Each number is 128 + 32 x the weight over its row's rms, rounded and kept within 0 to 255. Layers, rows and columns count from 0. Numbers have three digits each. The size before them is the row's rms in percent of the matrix's.

# down: layer 18 MLP down (transposed), 768x192, rms 0.203, rows 499-598, columns 0-63
# up: layer 18 MLP up, 768x192, rms 0.406, rows 500-599, columns 0-63
down499 127:134113095147108126151103186157164155119145205096164124137126161121061185137092174126129185091100096136136143162106110152138150151125132150146132145106094088177119162146037118083106130093164115
up500 121:143138120130149113108135163136101152129076159103139071181088182051159152121157130099135153182119157135082124143166101102136189153183140133170121125137106079084061147117147114116157181120098088
down500 119:139109131164164147163167160127101150155198099150093122119087178137156107146146150117111216074121115126150129067132119122144183114166103121171118152157112102107128166135093117180095165163068143
up501 121:191157185070160168149096133134197104142107130157163168100115171114079134118216175099142197154114166144086114140100162133151120166113169191127104106078134080064120077127119141076173164153128142
down501 130:098155167153199129181116174162123108135097088089135131162110157110154152124135158173100146161087125143140085150122101097126116157193129124115067140073165124052130177148126176176152184118084129
up502 116:138109118100094107122205139106130141108077148104123124103157170068087141108160146137103137158121190124119145172095132146132157151131142062157135115047181145147120117146137130098196120074132134
down502 119:114160182072083109109086075110162108115124126141157122150105107160153134196118111122109116088139092139160104106111167160131099150133151149089088137146085136113133154113135100139132156151134131
up503 048:174142157094147149118111147203155164054158089143106114160141159146104131098152148128142109076163080073088111151123176121105174102158105096093066119179124138197136122139171122165127141188187112
down503 044:161121201110179154147135146160117101100153135167109127170112092180111130161126123097063144127119134125145095095049133102116128063131141140107104181154109181126090162145184103168150111122135140
up504 110:101095154152119092085121106134125122066160093160164123116142113135181089096139122126118184127080078143156154121070106136150114105101184131157081130107128114076127135147105131203117130174115087
down504 105:137133126099095064137161162205166056084084122161138147098147060163103130146086111072167176087140146093129161164131144196135063102059133151106071135135130172097181113094093100134192069105080083
up505 083:115115159119166111114116044115173033112161148184117121116128082132136107156164102109131134131090160104063127155152083153130081132139164143141140177145210073168135088134129083191116134111136122
down505 082:141136150149130117156148133110113158132135120139108138140196195155178091102120099154098135144106152144090103127119107107127090156177096133129142121158107167162121133180084119128111079137162115
up506 120:138166083165146147104090165092157047122192074141045142167142159159187077113151122187087132136116133163126100137119136140148125149119088131098079157139160171133136119136056092115125062085132115
down506 124:078157097154061171168135164084136075143155103085126154148124111126136113101128137193130144095137160113147166133136119129149100115120062147099072112074127127129129191116093083103113138182135098
up507 040:137103116103099112133140108112111182115148092123181081164117163128129125129160077082108136109084148105100103089131164102138153174167090069168077127112154054108146123146126146099097157141113174
down507 043:132143123095125146141149180119103093154131164125102107101105085179082115125080114136145121099166099111129182165120103158143164072061172143102151105104082170111165159121127099098137124062095087
up508 119:071116105107113130108123123151086135163111065133109085113086170128130112126108148147108131147171115151120122087096122066082110076146120110123132056143117159110090146123112074125082145169096145
down508 118:066138127164071141120095051168109122121186139172178185124099089104204198140121137150108168110103124143141134102131163167200118107080157118109177158190129147133145146084106087114117126094118158
up509 071:142123171123076136143115133136087137099116103170157149144152136103132122108162035133182100085073158117140090149127130133134131139163084134133087088093092093114175120136088156142118102162145152
down509 072:140087110116144163128179100147133116123151122135103133139140083170176196104125128181094109071089138130141157122080105142089082071137198089149124174143143174162180114172151118119089100087112104
up510 040:146165140152077154116124136170158176163094126188173163112194166118149167115096169105150145151113118213115124145096148135146141172127157136078126143160186189094191143136140182125110051155142158
down510 040:069154092065113167160145168139079106073186150173088105059118113149132177183083179109168100159116205105125138148145125152101098085125149121058103135197190129176125202142105111125102118150155123
up511 109:126107099077183113161138195100129097133112080111116166164093158140141146117141117193150105145068107194133105194095107135165137126159111086096134165162148133120084126087191153173166182162158224
down511 105:138091044134095093125109180097155058103104166127142112143128164180134059115118134154125091100068104106079107108121134138132165122169114101151104170096102141154115148147133100098156127117142193
up512 045:152143121102183130094166083143139128146078137151130108110067117106029144097121122181095096097118145124146180043174095182103168116190137141193139147086116102151181115098129118151136140153101107
down512 042:121163096072131062095154123078123145110136128122132116169121041096101079115125169171110087078159155094122092130123111224108189094071143132141137112130130125113162090115124057128153058101162116
up513 136:161158140109202119114155097165095125109178218030109077106137104123120150138114097173094172144085075120075156128081116090141174108081115150088137089117113191117113074148120188116174129114119134
down513 137:170118108085138092153104082153111158142120121118137133167130134110091127128114129119086131093087126160098178145072137124181113128088144107087118107112132104117211093095208108078151131146144121
up514 074:123135127148101094139083118090135118132127127065092088200114082121116130174127136175122136103100112184084123152126160058161140180105078151108086156152074064092115119109116112163062085130083140
down514 072:134119142156188137133149126135121197141160106191098073128125073124183140143142134089127123166186158160148159088184145130142134128094139130104136115124071117139182119084145203130173149151103106
up515 078:103116075054145155181201184156141173115099131171143132093141205160118141137083111112098147151145169161117153109121071145146114098116105084109074093154080174136142122175108143124125138142113138
down515 071:105117196137137161140072157090121083123184102186143117082125124142160142113120177146117067175151100123120142142115137161123157130109141104148127145122137124097159135090170101126080147070082122
up516 080:075025111176139134137109130137168157150125158078138164118093164121119066105106137133105112151088125106101175133118173119145076133121158099109176128125053109125103080114129150134122155141120171
down516 076:144032134082157162133094071095082109137177134128120111170094079125091117144055149121061111115145129115129120133134085141116198098144087094086097103109143118148138140117120124089093162115021130
up517 039:154084112139076113123127161104203166121085138139122117113128120117120108075121120141167198142156133095073108098154127083159080222158119057087113101127113121172155142102101052175129083131176161
down517 036:117130109118080166126101113162090167150113056174090080087154118143159129081160133079162101162219075144180107142136108148156122146159154200112075156124115100038099118133104112139085164115156118
up518 122:155137116114102104166166161106144120156105096139078104129158198154196086168139170156114116070094106078138122115223079060101161115089116129068127123166129150157105186141122118140136146136107148
down518 128:093101146089086137122113196158168121041143138124157051121139108152117096133156159219161132132112143167071113149116138145112088163074128132119152118114140131145117134116125147186125128087092184
up519 105:156083141119073151057062135099150092108121128168121184130168190106099092150138178215193112184121166167129061144116123120174127146125165166129163164134145139138087159101137091116117168132090167
down519 109:141148150093108097166125125139110117149160108124138084141045081121101128156164130130147148120114041112123135105129144128056102079123089152142136058142115136181119184083141096100143107224192067
up520 086:120138101083147097138119120061135167186129100144104108087074160138135112098119121134158177101110151085112152155161128135101113076106161173236100099150110106147159133170168143167190158120061074
down520 088:168073083109109118128123083154105140126097139173138133162114056078087105235163109126104104164119121123089104177172102107136148123130135108077165124130153132085181133133180149089161117169124143
up521 123:140227083091172142122165129097111119104085116150091138197070144127126122144140103148086145169107116140120135099156106104133151063155165135180106126155033056135112073190122204131076133150139173
down521 119:101093101074115104170152079109135107114158107153136083161095169151104128137169111147117114121119153134111176143104148151089134203153142114160146079103197125122085169110140161131190139145166120
up522 116:119142124124117097116149100062104136113186130216092096094106106152149111090157154100128159142123099151134140120111126083176131183199107106191140123182062155119135137088156121138125144184179127
down522 121:129133125086138111110110160063140102108122151114091117101129096130142207109146130095120087150130110127199125082085115130137109170126084094136048134190138135065152119103105131151138057168213152
up523 110:106117104080103135119124162101112133106142109121103095115115121084085168097165158118151197145124180120072133095129082132107078073137092132130124124163111098185138164144125108106128116073120125
down523 111:113082124143140125164184111121202149168110137119099053176138128092168090021145122095132086192141171120145106097131116140121109158068127130150118153060104149119143192094126120194112139206170126
up524 119:140134137067123125086094166140170083205108145181092110120114135153126149135132129087092177108101145143073133144133122173130141181129113070205156171142159116128118139162192169148167129116092087
down524 118:186122141134156134163141143127153111151124150138108172105144193162089103130146152155153135146164067167156073155112152149156104119186066144049129089121152102164132177107144101178097116099098125
up525 113:091100137132111078148109156119092111149105071152183096082100222178136162152100133086115198176106121124167126090186113112127161100121140116085133098116147165197131103168074139114145146123106153
down525 114:123104104160081199165131131130119139184097141141093183108096119110122135092183090159084202160111108195130208129159123124123199107109183123146150120187111200093132132109107137166132115146178089
up526 083:162146092148115036116183098138109087146140207068137130131163098166182157117146150114202062111137131160141126142130102159098127138171126170118119134116190150057109136100163127167071122113143185
down526 077:148056155129132183140151075085167090123179122204121081089108131146112180168134089077120150130139149144144147121223085117098121096120140123167092149089109104147051137091171174133168099120105174
up527 126:119107154173190085115151096085178131141129111174134106109089183104071099162189087233116128133110162160109125116119082150170103154118118099149106123134109137118098154123165146182174169094173128
down527 130:102129089154197199155097097154098120146121099129126111084151131087075101116130139127172120088143134155110120118159130131163187186135114115127118166123098125154159070136106055135166131064137111
up528 100:161115112147132089077057134126102147095152167170116092110168138117115143082150127120156113165187074113094126163128147082135096098193173166119109141114126041138106079161107121143139104097068078
down528 105:134122125131086184121172121145165092111115105115089176056169122159144108067068147141138110170130127107162173136166100125061163102109180081146104201103159127134037186078156145178153137179157085
up529 094:186133113178123088147088120117134092115203149140154110161156111100123118107136068094139132127071109107146129124102131089133098127123160164070159125119112153142168113191107095161140113147085151
down529 088:135104101150038119107089147083154138128137127129081203112175125102112155048137123193051122111134119154115097135146111129125132143094156160139150143126117116093129129098156128072150097148127120
up530 097:109141135140137058169095124111143139104075126151131087115105149131120158135134136175157119139159093158157142111113131153181232129176111106156121126152100119116090068222127170162085155121158087
down530 093:138159064163066187072122107018162179157150122116107175137123071093087133129151137116117080162143157093117160145141176083132106067120141129132094184145101113136148163131081140082101157141156146
up531 062:158112083137126102091129099187077102123119100130142128164141192098108134161149083149128100116114129162070133152118136122162114210132154095127119135109124109155178080118135165099159104122119126
down531 057:137151142100096139068124143119052103129126135126110148131132094137141142154136077122096133117167096118189154187112151147092156099148207110152139164140045171125136130088123149094116117114132158
up532 086:089126135104184152121111125142161143130112141101098098167104161139110116145154124150120077140102115151070143159153095144134148126129114098141119114183145085117153052126173149057151122136105166
down532 087:198111163179107089166181149136078150177113169127143140061143097145110112110108109120041148109139125138137144118092100118157119066145138107131133094149088118103142127138104123183134070163124164
up533 119:163116136130095115093137152091109150153171155077120105087119095134106119148170125118134157133118094116163128106123145138219102120114102128154163122187095040129144085087140095059129091112133122
down533 121:106112114105085087105149080157071143151157130091121107094127124109091154100110099129156102140160131112121145071114139142133162098101121161087153175136092080204198127081202095111113064156179047
up534 118:117172103094119104106140152153167137123087111168143102060074111207107152093105091151139168154147187109128184150133170139075160117125062064143094114144091121156116114070145175189085131147159113
down534 120:114045133102145116139184175078109205082120120131158090137107161118124132132130122102124114138087143098169093133079175119135075136136093109108134111135081179107089176111151122087138162128126138
up535 116:130138123175148117099097101139118166135110082133083100186139173160126148144140172139099092167119130130160128075119166186081095133144096077133127137127144073116124114140079119152080141124119156
down535 125:085102129134099127128124123125147154105116214122130151119111146153097090089101145110142120159111166144149116084162125152083138119101130119130167143120093093145143107113076087153157076119166117
up536 020:112168161136104106102143153077063155162162118119103224149170132157137065086144143104119145144089164114057116141084121169073103128130129152109128130122208123131142142135139145108117114099078089
down536 022:139123181109115132155131120083098123125146092159084149114096079139098113160106087138094114109093130086147113127137061109143100095128148133114151111121090152113125135129132083122152137128146141
up537 114:100091112159175117125158169114106188119164127167136181089099108192068160185102162107093113159108176109153140155142126122096132135125087132142188154086100108127048097098089131126077178171152118
down537 108:128115132165144066133092143132084128157118114122111125095103111135116115184111089112147155105081093072151170149104086109121104147083124126141143143078150132117182095133130149089121127198142136
up538 123:087174153132106150126121153144146086141150087114120135075145137119134092118167146145064129100109091178097137172177099188102172063050157117161151132096157115134122148133164167080086120144133157
down538 123:102075180173107106104093154152112156073141104165110114205103136160118117167119124111142127134111135051177108128099103120150163135180121115093093104151141102184131172148104120087113153069140158
up539 097:063121153146119107130151124157180161106135174137079159134124159131155107133089189189111125125144130144118140215086130107164130146080111074119067114104110071165107171133159113136161123143064124
down539 097:141177127051064078125144119135137126122122134125111148165124159136145097124168086075089135101071137140106095129105138116164061124136125157161099142110108116075148149176141166122136063188183159
up540 120:145135138117203160145089168149195157125138090135147105119134117157138091097138119121140139156115059097117064145123128089140132131076127112143124155142114138118085139083092126122147135114146068
down540 114:174149169108147163121125130129127077183154066149137109172166169170162114155152091143150143090160142145123028113145085135138106090112155136103172117136084115096140114167111083154101105142094131
up541 107:158225085074067128176168149134113080158119142114120118135076131103146141130118162146168126143123104146123132160093188140112089096083121099124169100124131125135130130182117159136136083114090141
down541 102:098131112141078143085073111129110123105124127088069124127119154070127107111069137075116125148089059160183073160089133055142138146123081098038134110084094132147123139150111154117119189111147131
up542 029:146131105147171081208140168142168143091161187164127156127203156174124160132130133144100137152154091127158131173172094155123136160173092123096074120142172122119178074163148154124059158116136149
down542 029:095113100122121217113127095124174080101121104177159105117103159154125119131120101088134128117170137065093133088117102143153075082068166136080116136091069187133091147152121085071138166073100126
up543 085:149180130118151080109083094124118115118167169151097115144155139138155128099141097120121200056098131081098084140124145042154150171180111112122144084096138095095155136103177186091188114141130106
down543 088:135113113141171179158205145091112078130144109115126113133112108115103108133100105125091100134129135140179139095077133186156176097085117147114098190189086112123147136140070100114126147117099177
up544 113:154156157194158138156072204080159177123123119165164144127172099188074099125116084059127135146139121114154131136161137118111128121153115180151157083104132079112099149134082152152045127084108130
down544 108:131079144158140119111145149125106120088138128143071159104117120077084118133124144080106121103115111140184139131136126126134121121087145080143190076116162124162125113157155113110130103186083087
up545 079:121117131151082125117077098151157100164123184173086109137168176155154150117146199139152192099124149189140178140154135068144174100156145130124148130146141126134122197132064166151119102130149129
down545 074:108133181114161171112135129146110183096134092160085123112101096137087163115120127127201110068144157108104153087142108110111078095079144110149130118143104135132072158067082156073119123121092183
up546 118:190162166111119145151127119125209133144175113163153106150121147152136130137154114092075165105145150116122126117139092120081116140117142179155079102130160125207155097114146081118171141174100093
down546 119:092156106175113124124075103111126154103139116154109144112118089124090133158137139128086115120143149149096164176185138177138143150152154148171165064103127163181188132157157139154117166104166114
up547 086:121102140130170075089079115089107106149178163107144122167163160103125082190150116110165142103101150141184151182099135145151126120183086122120171130129123150094113147128141115122102068071103171
down547 079:143095153157091150116178139130063131100153181165148122127136139189054116091090185150120148117099120103150141106109096097081112101095138162132142093098165150128108124139131118103143133087123171
up548 124:126080141116134150094096119189154053160184158125159079106101108122158131134099122126133110079084140098054119124133136136142156111150133137134092058123087128143104174134076139116181067135159152
down548 128:093120128143080080096170146080193123112103103118097175110178122089156138060154081158139173127107166088113095170134145133113144137100136126206145155130139176100061085060148126136088134099146163
up549 121:140119111139133099145118155140094120089117119158178150155152157130114148108096210062134131087120134097113174174135097167132156175062084123164146120102112138090148128066173133100141119125122143
down549 120:128121168155133090147140096135135160070161125143175170182177131146096114117114112182122065102138067119109131146103097132118156222164096152093073174049133102111145142168118097119041150132111104
up550 117:110122142133141162101183037074157143189138078119062135101125139170130207100130171143068121131156129193140103170026130162168084134139100148152081147150177129157132149162121144138155145138171140
down550 121:136121144084101092144085140089186093109046155161137146138111145158072157160202121071169144097112085064175144134086138114069124135168160183152085118108135163150156128143135168139088168058144129
up551 109:124153118114106122115169134101116166145076093109080125106088163107094172104155175169116098156105163146141161146146133154092127117104124127160143081103137143094100199120152170027100148209094167
down551 118:094119182149135100179147104127128114147127105151135078115109143105162120089115116071141107074159120104170164125100108131141125173125126126105101128145048193120160125093093074168123186131140150
up552 119:129129049167136128189122130212148117130094166150142173142094117188153044131154183111157108124170102093159193138163121057104103130084189129120130149095146143099088151192105088144183129153137114
down552 121:146084144052111091148146094099149145115086133096115083085121168171121109078110133087191114152097080081133188145132105163086118082133102093148121111190152135121123149141100112075088146127096170
up553 099:141127156166112120136191141117130137136078137108125100117110124136153145189118173069117143130112116154156107159158188148201147097188092149144122134144081173142102120127098130187113166125127091
down553 099:097141084137111142090100100145107181092151118144172136078135175105134133138166075150105085135170111146129142193158138095161143108123151135152087104108140127094162132112115127138139142106142179
up554 048:113074094106184184168130181120130143126181136127121131150140172148066088136121142159129089152084124118152101134143142186101142146067117122150103145118130117131085107076149115126062141161111138
down554 045:108136141130142168153123129198123120100154129127128079159138124149089120088105085140141102064131138101149128100195138122103075160101207096149122102160129085154080163134125135117132137069098124
up555 042:103117114120154082167144127115133095161108108094127123118132133182150182135146124167074114128094081158131211155128150162083150136112074129107097116144168075140157119177123191165167175117114150
down555 043:149131110100135161132074174058088104137162132132098065058122128126144120121036121126130114131135088032134093162148103141174122070101137103089131154107081192106163136099170129114130148075130094
up556 125:183164082065101123087108074121085087140111134157118114156121163130129099063139148127161149135130159163104092139157154131118107133095175132138137142164148111143185149074154156084124153124141115
down556 128:159093082120159146146148100106193132153126117098116153141158133189157094145117140118115100162130104146147100154066102047133184157196140116176122150135112113124120170118117122086081090143150122
up557 082:123123105133130112152041192122156158085114134138152065104094129139120138183110123134075163158126145107144099116117100069203119152127150125168108110138105137155087142103158134098114057153156170
down557 081:134137147162154142103144103116121123150103101108128104083082079097189103119157156152213083106138112094108141133162119140062191145072134121110177172138143138114113092171098118136113176117099096
up558 084:077114153134106105144111126091156099189128128147136151122099140130107145096166141108146129114119142130129131168118159132128103151140146101106152148099082155113143131139166144197097125150116140
down558 082:140102185108141152125091143088124105097103101157133083113150078127141121146087130110116168087141189114153099121089095119156129097151144111156123110203109134126071154182167153130134184134172138
up559 123:089123141130108053146114140102090110104141117145123113124115114098168105177093079082144072143128099111101077123175143083133158096112118122094118131120100069153089112094110130098108124111133110
down559 126:127160151165119085172155157153147146165105074103106110100151172089149147141124144141080110143114202110109122112083118120143156120140120139073103154097170124107096196098047158094115132142147076
up560 117:128153111157123094150099123131140158139115146071112138166080212174169110087127117092143130078108102110183119138090130107143105118194119151130201156143170140119084136092108145137164106120134115
down560 130:140131079151149159114050168108148212111101102152144080127121161086118125114153098114088122092160035114147127123130154152175134151107167075075199162154126075098133111140131133048106157118136111
up561 125:102164058126123083134161092146125145209070145108056114131151130166106109110160106151138167187117182114135144155165089057091138126126151161116120169158178183135091112167134080156198107172156123
down561 130:083091159094137103171104090156176106120128079132141135113117141092103176067045144145132126120099187142128145079116204099167168125175131146055127062156115135143141093118141091106171112128104117
up562 117:147063170110131141081085131086149062123100054111127139104101124183105153139146137097105147105119173152140116089137080162145119058117110164174100137163138145110089068119134140210211125130101144
down562 126:157113115156159132166116103127113121153138106148146182164116081139109156108118133074097110158092114144131151123115180157125090121172113094145167169125142166135162181068176134144092155121172173
up563 126:145100081165106122124150080100131085168121109088068137208135125212137204057134108114150138098136122134154142125084133164083119091146145143137130100096129151156146180086118106110080142125120118
down563 126:122098175093152144169151152071171178155130131126152161088163118126141103130148122134158162133116109057138144129083080088163117162140143132163142105145196129119160091129146119118135141110124135
up564 061:135130078121122139132080137139153102140156143170098155162170137075143132156146105177096184135139139119128145140145080130232152096110122100088194194111192106138211091083094147129142167105126090
down564 056:124074107154144083091137139116116052130155088133168094113183140099114070196155137147179117136144137176137077072125095090120141126121129106071148135159070198073086102083127193100116153165098126
up565 015:080107139050161116136104116153096146107082086076134102127133109131069127105143137132090100087118111099127139120145076162104104131038128081198093124117152110150136104150113090105146114095115148
down565 017:122150169129106140146153149097155118137114120097125099094116015136174135129152141096108118117151133057119114132126042109127120076097167156114138192168063135124120131107122158144111106104133117
up566 118:133118124128163094158147179143175099117141148145153096156164122151117069158171185126198178119130116114154056119106097094107095137138129122100074178143141133156087158089171111096136115116142107
down566 119:151111187110085127156123101153182156115118118123125124130051028098132128120122067131136124109107120125098116134152077117081146073090147115130143132124142136118173055159147096165164148150079151
up567 065:113125189139140163085137118051136126152130121168121099074130179076066203137137147139133096135067127138121194161108172084186147092149083114105111149162111134105169113100131129165154175141132091
down567 064:114126116137125089112131121091076153108168121144176179100113102176160133138112110142118113103156144122154174134080162162133135101082158149121163108118086093150137127174086079090130156096118087
up568 104:160144113094092103117127135115128120120128089151091167138121086133182170099163173119121118170092109129095123118044118078105088105111124173139143141098138105111159130121143095127139147098112126
down568 104:163084125126146126121191110115090084148144136129094136100118134182127110126115143196088132142087156140090194154144122143134122105104156112098154131157098110068111158180090099162158126095135167
up569 025:105175094112173117089129104183158120122127089069064143172059142139140100086056101129097155145093128146079153151160199146133122112145121157152151131119148151115161143175144156177145123143149127
down569 025:124142195106111112165095163077140148090150133107165137123149062078107194171113155084165092146099090119179130117117166119106097081100140145138172136126145124143174151088127127094118139090169089
up570 111:166143133102081126078147094047078145120123144162147215111144095168108101133085145138146139141091148133168117181123217158159137215094069180101130094087109072156127106141088114156091137122141125
down570 111:092131102172207112075144157159137089179117113111089127119136196145068120154178124082160149161110158125195122060150110163116140200091155154174112176073150092098095102115142071110130152181104119
up571 072:126107111155133129123124160087155127143175098157143099100185148169168083116102074143139176127121094136116158102140142113168140083095197160106136113108108135128172190156159122107111093107174138
down571 065:132115129097111066134129140087116145109167165148130120071147162165104090148169104140142138142147107177151134085120144085112159092061116135139095154137128143142176158156082121068166164163165098
up572 117:127140126162154124121147152122122147172161112122109152121150136131062142097142110150180167098118182139112111126104135161122228165158172090162087166118158127197172140127111066153154165077102161
down572 133:120144174138153132121144131141107174160138142116132123139146102110168139121121123105205187098158158096130157168109131139129189125160126150114159200177147114084131097166163104125127126059143133
up573 123:147063133092133145126105113130131115154107179132140101140182086181165092101129104130177114144181155106144133096167168124160107142102107180083144173122164126072168137158103089067082111161145119
down573 116:129105125074129146161134135106111177146172072139029114126181167090087132077137083112086153126116125162133092113118156137124075129088134125154138086169086068120116143117115142086166166132103118
up574 122:160091121169142086128147140167133155097155141150072119139100134112132129096179197122113179069110079176083100126160153121146170112167123136101186108146165107199143110102175097173084092109168178
down574 123:091133134145164143145094145144139128158111102109054119065149148151100115118124156145064162157161141121144141096117104148171129147215113100136113155049151124135109094152114091115120106164127112
up575 111:080114149135142078138121128098120131188134125048114121138172112070156085154131118157099150165126151102156162128086124137168079101096065134123144195122115161113198202118137044153094093130124122
down575 116:107150152114129144104112169177158106093191172152127059019121156121072153118098162058126131097142131187156085157144133086145192169154134112120114141076118161162143046170121148109141064158110141
up576 120:112120158128147165152131142169140138114160129116189148195090121198135124046049126125172177120150083115124115138139160150097130124119121143123131054060094121189110093097135094169158074088126146
down576 126:165094115104117161169120115094120117125161142122129165161174091133113100122119161108117117160097127097134139161102120162134143147108095138136140182071091116083148078105146147161158106082166146
up577 063:186137089137152110166119180183157192131111160158150133098154128121111147128113095159110091173156166150107179172158123132167054124144154221145092116057195107112213143131136136161157164080137165
down577 058:131167074162146095077102079078116064125155116148114132094155112117139115139091137122161072164103109125137114113115118152113095151114113083013103148141094142078123202153087131095148124124142138
up578 132:141106092099102161110156163127090170093122125114133126065122124105146137140120114133148154117085098073138069098146090161155124113153128099124139119103162072093166154136152096128091095088073156
down578 124:128107075099101078124152121130115114125109045101066057063185146112121164127147102063127099113106133123072158102156097109087074133148137105117137080152120149086115116125137070121076106129146146
up579 056:157084148139145132097146116131176096156164133114147116144121157160113148093082165134098132130104104119140113161107194162151087126123131114158084114104131126125152116236124100109142146097125109
down579 054:126145132168149096187145125123092145158129123137109168170138094135141097126098107111108095112095081093096176127169129124093091091166118131025116149150104132071117128110129148121133123168073141
up580 056:118111098118127153158118140126108114152127157146188158133130128043124072129086146178157119112039107126163159160111114131091140139088052160126049192112181149067174096098113159174137149128110120
down580 053:088143063129123124096113160224134159144142189114109098129108162057106112174095141133170079117118147148172167129115109102111111159131164175163098117099060102127109141118094118127120118115081125
up581 125:138124141171206109111118136160108160119132109151174122077098171119167152107149098114201115155077119074135131150152120162121104114151139098096146107180176121133121180145136225148124111112116145
down581 128:160104161150103076118142137190145139109126107207100161195154151090173147121149156114095103141136083165081152158116179169098137069174095127125104142195177160153140191107168110203177140173073104
up582 100:146095059158203117145142101125110052130124083135165104133168141144112114148139131174176148184133093152148131085109126174106116136113139086112145144122059121145127140070147103117147084123112175
down582 099:141137157130124135157148192128161121116099124127104088177104060127185124093139126090137122113173053090086109107137136114164133138134177124129174087121105106102129063160190102122147114105151108
up583 098:096100120107091143103121126104145129092112123094110114150118119130100112097142077159079122207160130113103113109054163184139144110136102102083206116123144157139122094123164149099111093113103160
down583 101:145152134168089138061121133085164158169125087131134127125117140102122222176092133112169099087137156080160115108154074162085120094112118098193120207115102179127117136105095143137115112145138093
up584 106:113073178149096156186079172126099108181122120115136186129131152110128147122131097168115087164211120158171076195140124153118128168122113183091134113153157114128151096100141109122108119129197168
down584 109:115131105162085112117136119107138158138126095121112052100113101143134136131158156176097159127114119122082149084099077066175110120184150123116091172133099183183112130059159093199100139095068140
up585 031:135092090122125104100117134133183160123091150115169119146161165157164091068086178169116171158123137150140122090125174119139155151131159102158160086167105199133090123104119157096085117149088088
down585 030:163173105052133183134113112130109171136160152207147134161148096147142173149120137135124107149122125055142102112150109186072105134112164148127072064147099129114113113157125105132139175187154142
up586 111:167130110125117123148117089127159173091090121165204092123098125121105099134110153133105143122103115106167086142127143119135129145146150141108181191106082175118164082101175101109154113129066115
down586 112:157086145097120117152128116185141155129125122096138158164123112146152127093157132096168155099147116053131074088106100143155054121077109159093140175149155151104153157114120149109164115135041133
up587 108:173171172084139123101121119208155151146135118214157151180138092136055117099105166085083170094059148148137118123169154119158107145134104120053113146182117152111107127159150108122116128129160091
down587 100:160031163108109149177086155133136139122147100148167102198168078127133110127153173104127052076127158134117204184122103116149136098144148065057150080140183171160191046127147105116108115163153173
up588 109:050071095109137133089124179149136122185062112121188078141110134144140142089151128099046097137159172136136084113114143129102104153167132105136093084185135074139106166151119123202165083087121080
down588 119:110157168129101130114129131100124190163147112147175139110130087157114106185173083127102147172098173092140124135059167106129085153092146128143092154119103121114076172127119125109190134154137120
up589 018:157189137137121144118119174089108111093134083086108085121123128138166099117122145159167160143073139141073139193167208134165116125162142182121114091093167144122187111098130124142139142165134152
down589 021:147073117137131135173127092154104148130150179215143106115113117158115100127148099139119105111209118053147158103124158110103115143089133108135115140120147123125157093154108145081103156083129180
up590 108:136075090137093093123190119110109125114158111103131127144083105158089088105168115151115148090170123099140127154122089145122114112124081119066164148089149210157078103130137135101209152128133141
down590 110:177139160166120123131130108150114172035101102135153123078133152137131110171136134092177143155133107036163105106062073144156132128159107114105102151116087078155106135120156114157115126153108171
up591 053:065177123174133157127130091164116150161087092126129096083097134147109178144128208089142130125102127132127120128136109121133113103116169105139132039131119082141135158105042082080077180174135105
down591 047:124140165135152127143147085158117133169140055081130082147064149121124092132146138177116121105137157085099190130113097165101109144069193162157095080134106185154099152139112102081147104149106108
up592 121:141158165184134093195123138165050077148073142124095148096095124162126121189133101106137147206125087132139116120117121128125137078071184126127128139140094132157115151174146125039123125222109147
down592 128:105096145071129125130137132189164170092148134163129097152136130128131133164130126137109075128126177107150075183062150109118108090086140127161143079119144126119136106063126132106143122083083129
up593 085:172129086066159104150167125145140121162082152122094128164119099141147099082101124107164143141147128081079065202143135162152164159133085091105148062159134114108132107207149130111047108170140135
down593 080:144141181121182120216165118116132121105148150103112166098133098121133130121157134131126108100171096102113143102097152107105073179106156111120103162139045109156117143130120154141160142140138177
up594 128:155157118142102121067152091155084146139143108159083094117099112094153131102151053144112104177122140187177106155150131108181122130134103171110141180144048134104142113105137088113143115128098086
down594 120:133139119076128097080134125186068112139119183124136172171125097179158053111153085204147167133145178153080110100099124111168115152111121130134126103143193105163123112155074140115167121100163093
up595 037:120124118076162114127116080175148098099145100157132113120123119120149147112102167121099153120105145151086118121195115185120117175153184114162061095111094070173071138121070152063101127131117120
down595 036:128107173092099145198128144141150125086131180094097122137142104151149109137205140069103106168114090089100117107149120101109126095090177151096149159153081119118098168096186124137075124084138052
up596 055:143165120105169093194178112206102143108142109122149114169096124159154136129135155150140135166117057131133080088118111136115104114104097137116108125107150130123098155126110076079082091078104125
down596 052:122134146106032130146164142122128138116127142141093141116123102089111118133136078182135092120129111121052147148155151146127164111203197121127182147161110094155117106157146088185160105147172121
up597 075:140163119103178124149143128169181128148202188146081151093140161099080160091141103107119131161144163084133103129135114168147122111125196103167170075153093133121147146120148059070140129153093114
down597 071:163150165068143135119128149133110109103162121084114136159133166108107157130156134144155075160121183116099157162160124209144142142116165102141133099149109108192127121131117162212123107148123134
up598 096:130140152144124143153152160132114120098160135129158148164132185112178091077077105144165100163113190167137157099144094163141190117123088133145088112145122140116122128128169150126114131116180177
down598 092:145161167109116178145077126133156110111176164135123083132145102136163174178139130157138101116112109137092149120147067176093181118129131171099158089086136170103104178105114073178115158182116116
up599 102:105105109202120132130201139123097124126131209115122138191128135095096133132137090106169154095076110166085125141096145174158091131184086119131071161162142063196113162119188094153159119115077114